Each number is 500 + 25 x the weight over its row's rms, rounded and kept within 0 to 999. Layers, rows and columns count from 0. Numbers have three digits each. The size before them is the row's rms in percent of the matrix's.

# layer 12 MLP up, 1152x384, rms 0.102, rows 905-948, columns 0-47
097:509513490468472508461475504521507497497524536462547492499517517490491474481491455520488544523526503484494503527497494521517494496528479507490500
098:549522502473533489495490520490496513482477501504507463473502510479505501540510491521533454475535505512486493517523551469516504501519458515548492
098:477535498521499525514496469506509516460494510493493532464521547427464517516459539458551491465491521524544500498460469479485492461462520465483493
102:490500494489523427518527478535497496507525496492535447515533520470545521566515480457520494495488502472507530544503511468484467465504490513525502
099:475448518452498462463529490489524511487491451530446538467525504457509513465462539503540552528491516502517499503475484543475545506537521498463498
101:512546478533506506483448504518529506529526517467506522477492459486537503484499454518532526530480480465520493507490497477532505514457544533520487
103:519505505512462477476502493472490519533515478491502552500492486500505525497488508496507485480476490503519525532497514496482466536495498520494497
101:498504512525472472478485504497476517423547496472459543466520469523489482496534534480472492529470540483521532502486511519508508510460488507508488
096:456534527557519543517479487457480518499456471546466496518494515467505498505516526499498521510473527512478510495471506481501512448526523508516523
098:468496512542496509506511514499469504476518492493477521504545472539479514474438499489544524513508497483542531546527475490516520497499529527441512
096:520496499519505503474485536474482525526476519509508496514505510478504530565471504480447487494509486491489533488521531521497508506518494499468464
102:539496483524483455485517508497513488494446526516510503449476458498474480474436495458511516471516452538488485482508530492476510478461486496483484
101:499521511461540496528550523441473510454485518509475498518472476494519484539518500512523502496505507539500527547489451526466507510483492497448515
104:506492518494525488524487494480517511521491439506455484497504494527483511468525506524532485490467495517481511492514535497519517469488502491534480
097:493525532520465489467478507519525516471509499468479512513561508502498533512532513539512487510508525535496529491555472493525517507534527500482529
104:504462486513525481484551499506468513455512459479512501475498510472511502511490499480477498527500493484484461536531507477497463507571457498500465
100:474539504520487513491485503523529504470495506477513493532497479509502493485533504489556457515495491523525469476489483538528516502471516532506517
100:503509552525515490477540476496529499478502479482475485516511503499506494501470501523527508504522521468537516511521541514535488515515436455514554
102:515538490515491489505527492520507518507524529511508511483520488464572481517491490491529495516501533556457488516486485491506522513460481497503470
100:500513496487492513501544478488490495468479478531498479507468508505533472504488513482507518555497458513509530509478501498465471494496509536485475
096:495508523500484480490535498509474530502482469466556560502500500493536485533479492482504481480525470491437529508489516535479507523538490444522476
103:491522502473544454485506484468520506484476470484477522496506525495475506463509491508505533496481529511495552499533482481494469463502480479553487
099:533475519516492470534465522472534531517507476509503477506517512510471524536487478509473426494475554519479492505481538522490486479516481522501505
098:499503543505486482515505534489442495466518553549503518499491507503490498519496488489489490507451505540496524449497490491556513461507471511500525
099:463505442462573489544510485502559513511478487518488502512506514482559477502497478510510511494499543490494438527489472475499470462486523502467507
105:489563500479480543451515488518485497441506489496483511473479484490540463505494477494490499521485512490481534523445474485503513505499500515505488
097:495523486526470500510517459470492528471477445456500448503493480457556466477559527515513510461498537487499460484502498538508454559486489461540496
097:492512501477467488485508488530501531498497483494486512500489492528468502520512493514462504488511485502510502513520495519482505504505531514520451
097:516490477486494533471534545501546510525518507463498500494492511439475516525510484509507511495499556507485477478498477480521528518494484478475569
097:500477513528449501451491514462522490479494478494507496502481511494471491488515482512503434523503483502533517531527483487491510543536487524518486
097:524560494541546489484488507481484480515513477492491520467479504520484466484511478478518485495536481553511519504515461471514513477452514491503490
103:483500465467479501493538493482487506484476482485476498449545515508515521490495534543532497482522525513525541460470514519456492502503511492484496
098:481502516454490528551457535475463535541462491481485508486520515502501499469538486534496458513502486510507490465517542474486496492539473460518554
104:467497506484472508484509518521526486468528502519527450513516494471506488494506470487499503483475481530496479476501564542477505508513531494423468
100:518477472490537506451481531485481480501490523486514516554491491521471499534534478516469487500514537541506515519541521566513479504537507490519474
099:498472458510517482495549527484500493519499518491528486480516494473505545522467496503515530475488554475468522495514540478497537533475443493502504
096:516456493494502551525508471523517497520461530529495556484487506501458499485504492550517481474475462479514489529469477455524463492509506492485509
100:494446502531478502465522486484498515452515508460489472533545515511515469443481497458492470514483493573479492461514507504523528442529505522495532
104:493448496482470529520499491504504479477505487500485468515492506489504481529504532536485464505527457483469501491543517541504480507531500546517496
102:505519511475525529464466515508494504470499485515517537499529526478511497554495500485523550474488563560492502541518511499511511512489546484485537
102:519481502457496529532519524506506522513498483498489515487508478478491477494471519503459497451460482472537469500553512534537504479488494508496488
097:474519523459510516481533509457513567506522490516545489519515477462465508507513488545494478489447502461492499502538485500502491499477506505525494
100:507516475486529504527488485512505521485446460505445534506460470494505495507522504494521489472485498472494496484500529517496518520511540537534535
095:468457491558474493497476485503475513489506515532517517482487486497509521524497493462453486553512514560499520503499487533448514498524485452529516
# layer 12 MLP down (transposed), 1152x384, rms 0.098, rows 905-948, columns 0-47
104:476505544486463513512499495561512541522486488473525489482498480496457491520503463518512510531490534494498537532522498501491548503499514482521502
106:537518525487510510508507509546503492466524569542515483518545508475498491484516461478482518495471448504493507479498523497497470431504469482477498
098:508465516523488514457441558513497483483483549519503495551515513492534470496497507501459483468526529494467486514517559482526477505493514484509477
098:540499490451523453497507476500553536465499474423495531436480495516513505459489518537511485498478529506509481497486536482498489534493522552488459
095:567516492520526469493486485504480527479470481513502524533534511541466488493469508479460525497491499455480533524465495473444457476503478557468514
098:491548530514532496496516501443496507510543533533475506482474521534498531530531475501477453492509476510514455496464502502567510477503493479497511
101:495499521511535541536512509492502497509488465507486474518509457537498465503458445493464499501495512495485517493470492493512483498496500527506497
102:493491484456492502500512497513526542481449498532487533471485526526543509499499462507504507527520514486477491523500494453465507512455467498533479
091:521512486495486504499520528495524467461546510505558499530465489509520488514537508507492489504515461509537509528489469504487483481484499507505480
097:489502523474535501542496492475460473500468511507440522485530532506452456494482515470488515496504500510524481453544524519452480479491540498443530
103:513522517521513468520501509484482459495505468511496467449504517501452527496523484461489527490490458483497566505516488493494526530487507512520505
099:492465518520503503499523537483532469514526528504470517497536500500482466532514547492508500513507504512450491497486523505544454518466469491480499
100:491534446459505478490515529527471500476513493509502495474474475518475445498487470533495445484505501491473510520528529533498529570493482511506506
107:488473532483515524471519498487499514538515468480461496543466528467533561506493510480527518502527481498492573552473528517468453529524556514519512
098:492485491481516482464523510456511513502487483482498496545512510537522499458526506508489526469481485485453469501465528501478542544524497540499507
099:504522472510473510527519514474528507524524465494472522539510505466463503515490537479496545460489478524456562539529526504516495502470441464520491
105:509492463506461490492521476509489477458512451469501528519528484497519498503409503521500449489527473512480517483529499496521491528536515477539553
097:505504525493498473532483514504482466542460506489499526464525469494524486477482532477497504502450465483495566514507501512559462482526494480473479
103:492514517519507510535525483525522527526494497508450500491506486482446455504483483511560491520476538510495519571510540502501491465510500489502515
102:469519480537517526519470471502490493458455522495515537498486508479491493509462509465493468513474531496505463453519534508488456486532485460500503
098:477504514536472520515493531477525437539515480498482490505504453512477457513538476511462546465488506523470513471470521523464509472492556512503500
103:462499505536503480487475522549457516529454525507484522538483507519479532455490476495479532506501503483517468480490502521512506497485474531549555
103:436479468539518438505488511505488486468523526504498451484494529538505480495504509469508501493499477525505538482539497509493524472507496498463504
101:488508508540464476471470476494535502530493488520475504480490536500492478521483515490500485497502523470485475480526510497533524473510515512547500
098:530471467544489549478487470479500526537485468486493460483470498473484476478548532521464552501522454498520505492501510527483490494502491499512490
101:489539507487468486474517487479490481506462535512499509486500491522481518505487485498482482507499499492446521505551527491501504549472539531504474
097:480508515487496485499519527480496484513494549516507537485510518492451512518492488499494490528518473511521503482513507512463526520503528499518528
099:529475483437514532540532494491471516483509459533493489501466486516543523510485482486481524501477516503459501521492533522502469542484506478508531
098:512528467507524531506531522479537512511495517499501530493463477465498456474484479474474486510521501503469515506519514503513506520460522497519535
101:518513483490533496483449468458517518502468553508461499522501481510493497497464490496480476464447494511455500476495484507469522533491534496501485
098:494516479544520529471517511538512516506495536521494482479471515497532498492464526468469515501511493514472533509527488500492563494505480466457541
102:513534508538546501479472521520534494496491501524523497496508444471529492477532511491504526452512490478496536489548508466527503509495460512471498
099:494482506485529517554523476546524477486540479482521513451515524474493534507514503493459473506510516514483499495543502476510513422464539489515541
098:479559536504503494509476500456516518481487534534497502480506488509478474474485483440455506505497525526504522533503518473502517493462484498503521
099:510517478514523510508504565499473483473481499479527581519494521525466482447541539477496527484483479448555491537499474467511511486519477485476522
102:559490522469498521454499519485477508492500444443492506535482506487523529480436468521521512511501473480504496535501489503509530503484547513519493
096:489529452539534493525492523535504509532526539521498532502507512493512451487513467505491508487530539477501459483532463501510597490494493530510505
098:518488524526480488469541541488486520575506481543503516512479528506515502511487480516517504476533543530470525519514521483527475492463497514461556
104:513508495443523514510464480459485525446438489498466515528485548469468537496482526465509500521489485508521461507499509501499503519494432497512428
104:493489527448514486481514428489491494459542539483461532494516551489469492518534465512509509481531518513519580496504507482526482513450440528481478
099:511516545520464507474515473530507495485501510482504476506480470486520509501459506493491529487488509448533537454508494497522476468467562498509480
097:452489495533529500516483507491448512493504529472507542510516521463476485506519494526500466487476528516516544506522524492506497496503479476492508
104:479527513508506496523487489481488523525447465476538512484464506480501470522535504497489482496481497538497504524489520529520461510501541460474488
102:503476514522510474490478465523510498497445481504514516477494492482465452540511535501502494509500510473509502482531511524477516520514509504485479
# layer 12 MLP gate, 1152x384, rms 0.0935, rows 906-949, columns 0-47
099:455491475498527490487464485524499516507511544510496478502478508532456489472452489463497504488515510510481501477424505489512523476447480534491452
098:518518505430476488486491515525511490491524525492549519485556507467486487494493525532513480475476527543492475509568498480467484508500448452531488
100:536506485487546503465496464476478484474476483536533516540534509505503479508499482487510511496493527491489487494470491512521472586550502455454499
099:495491521517486485461461467512467439465516489462506538483512500477521532496491471521494527521470464477495489478454546477483493511501519541474510
106:511489518490515469480467511498520564492532491447498512514522470462511496503503509510510522502490503541484504538506500513507527506505434499469548
100:478517488458478496475516464479504486511472494473471520494487476504542531515518494486535519523483530483512526519481500556500514548474477462512467
101:487539471486486520495455489506491490515562497498543487506492493546469556505526471505507506485479521484438523487500430487474511470498506465501506
093:506463518453464529467487445528487469546532501437521520538533486544496532484528511543493482490474511507537497468496506479503466535517531481514493
097:494500524529493504444480557523539520495493503495510480470512474552508491453488456503504550482473476503506484498497507482537503514490520489471500
095:481516447533487507527470474533494504512528478532520521467484516524514489516511453488509496529492507510495511463502536568475481500507489485501500
102:521490488476494445515480513505494509524461520521528509529502487480526491484516510540496538524517538494492473502486496457475489533485494454462516
098:508525476493454494499489472491466471515536509477499484506519499507500545454526475532482506521509538518474510492503530472494549540488454521515526
092:527529457546461506526482501524486484530515497571496527523530532523450516527495495523503505452483469475517466512514455511454436509535505514492488
099:485518487502475533528474480544458489485548454510520520467476501517478517549460507520493464507435508430526520503501497474497474475488504523501482
103:504508477490510482448481492499504479504496534503478505498523499511469498491515504467495503491439494512477460478462506507452458469475520468505461
103:492504543488437478494550501491517473507519564498494466518500499496558505471496493514515477546502524502539516493517509479486493549470539446470498
099:488486464488482477486507541492514463478566500560532478468476472485509492454469516481447536542531464523503494444531480483517513511499486466474497
104:491510504525480490535494523501458497497486510482484497500547503503483540465471571508490491471499525533530526498514461523494498454461516513479489
095:491477498503490500492506471501509526521458509511512496507485479490501483538545554520500470486494506503509497546494489476493498494467505496487494
099:497493504505499487492516483472536472452521486492527485530486485526469514515495468525477527420524511500496490497516486484506449500542567467503546
103:446468466456500496459485500507499484517475453468475494501507502479523504481493521499493470555559507510498455490511496472512492474521486555514517
100:464504476493512507489514492502495471515517523486461482520503474496476480528503508494484544511517483463524484455488486462490474515490444486517494
101:496492509490488522455485478535538535516530501529455508521498492555512550483475569471511520499474481477537522468529491460496488515490477477465523
096:554498525483498509485532527501509531497477515528505499508520528509467519531487539481551535465485505503439551521500523521469490528513533505477415
104:524496495504507499538531499466516514476474519465510500501488490525486520525535521486540479544495499490475473518483492492492451506462482515485492
097:524545516506486516464509501492528542475509538506513479515467501488472524512522514546486476474430516498519501508525477537473506441494524514508462
100:533419478501459522528525505450440498515487486506560481523496513503491460467460513527469491448448514523473540488528497506481448565516504524513549
100:546486491485451475517436481498513527486472546500547525499495478520513474473501503559528497474494493457521510487495504477529540467499540501523477
100:505484482448502506472505467490556513466487530531514504565497497518507526523465498473539484544513453492510498497430501498496489561494459470503520
103:525525520539492463496488511507503521538503503498522518505496496528481467486501532473534500510459505527465454471469514523462464471481487474511474
100:518481494528528479505496501498509499469501510511520481510553552507532470512431499474476504475464502485502515521529451451515484474510479501509547
100:517453485454517497454522496546480431522467522504473489500485509483516546535479483496463521522465481473481484522491523484484521520487506511503523
105:486470503506498471521458486512522512489487497450457444506515488487518492497489478456484462530479484501503525533541581480503498499503496505503532
093:511474489493495476480487499538530552475487493515462516506465496498468496480499562477522518508491497516488501519505497458546488536459535508505473
104:555499513533514480505493505472553523484527483490516508498434478505521512522458516519535522527523487504507507517489502462503486525467516497500465
095:539542514502446514503512490540487509505488518563516537466491466507444505489448516496531511516501476475509514487507521508527501518537505540474487
102:499482525471470488453463524506490525532491527477497448495514520505478493507472508481512552484512547504524477512515500517463514502463490506537465
097:455446474486524470470500529481506466508501500517489492504471476511480476479457504488535503510520527509518498477497486468453480504489488491527497
105:502501500521442514475530461520485528479515488514495511496502433489494496456535461532497504499485520511528445480532460500432477525469545554497502
101:489498511502491514462486463515481469464499490475522518511493515507539513535512500511489526527442443477513519467502520510503458505469534475492474
105:511556534487523509530525495472492509470517470477540480521427482465523461472528489506488492488530494451533479498540501524477478556528507503534457
103:498510500539513520493507503450503490474513532459559476512548505472472492508486514528512474544513491510507485500520514523482515484516484444507470
093:504517551489477475527491469480550561451462523494497496525496533505480459475492510506504523509492471446507522526488508482524509518489471497496510
090:523512488484484513507541527513483525522517502518507516488524462486532477500469469488460492487498517539509478501472514541536483527504451524456512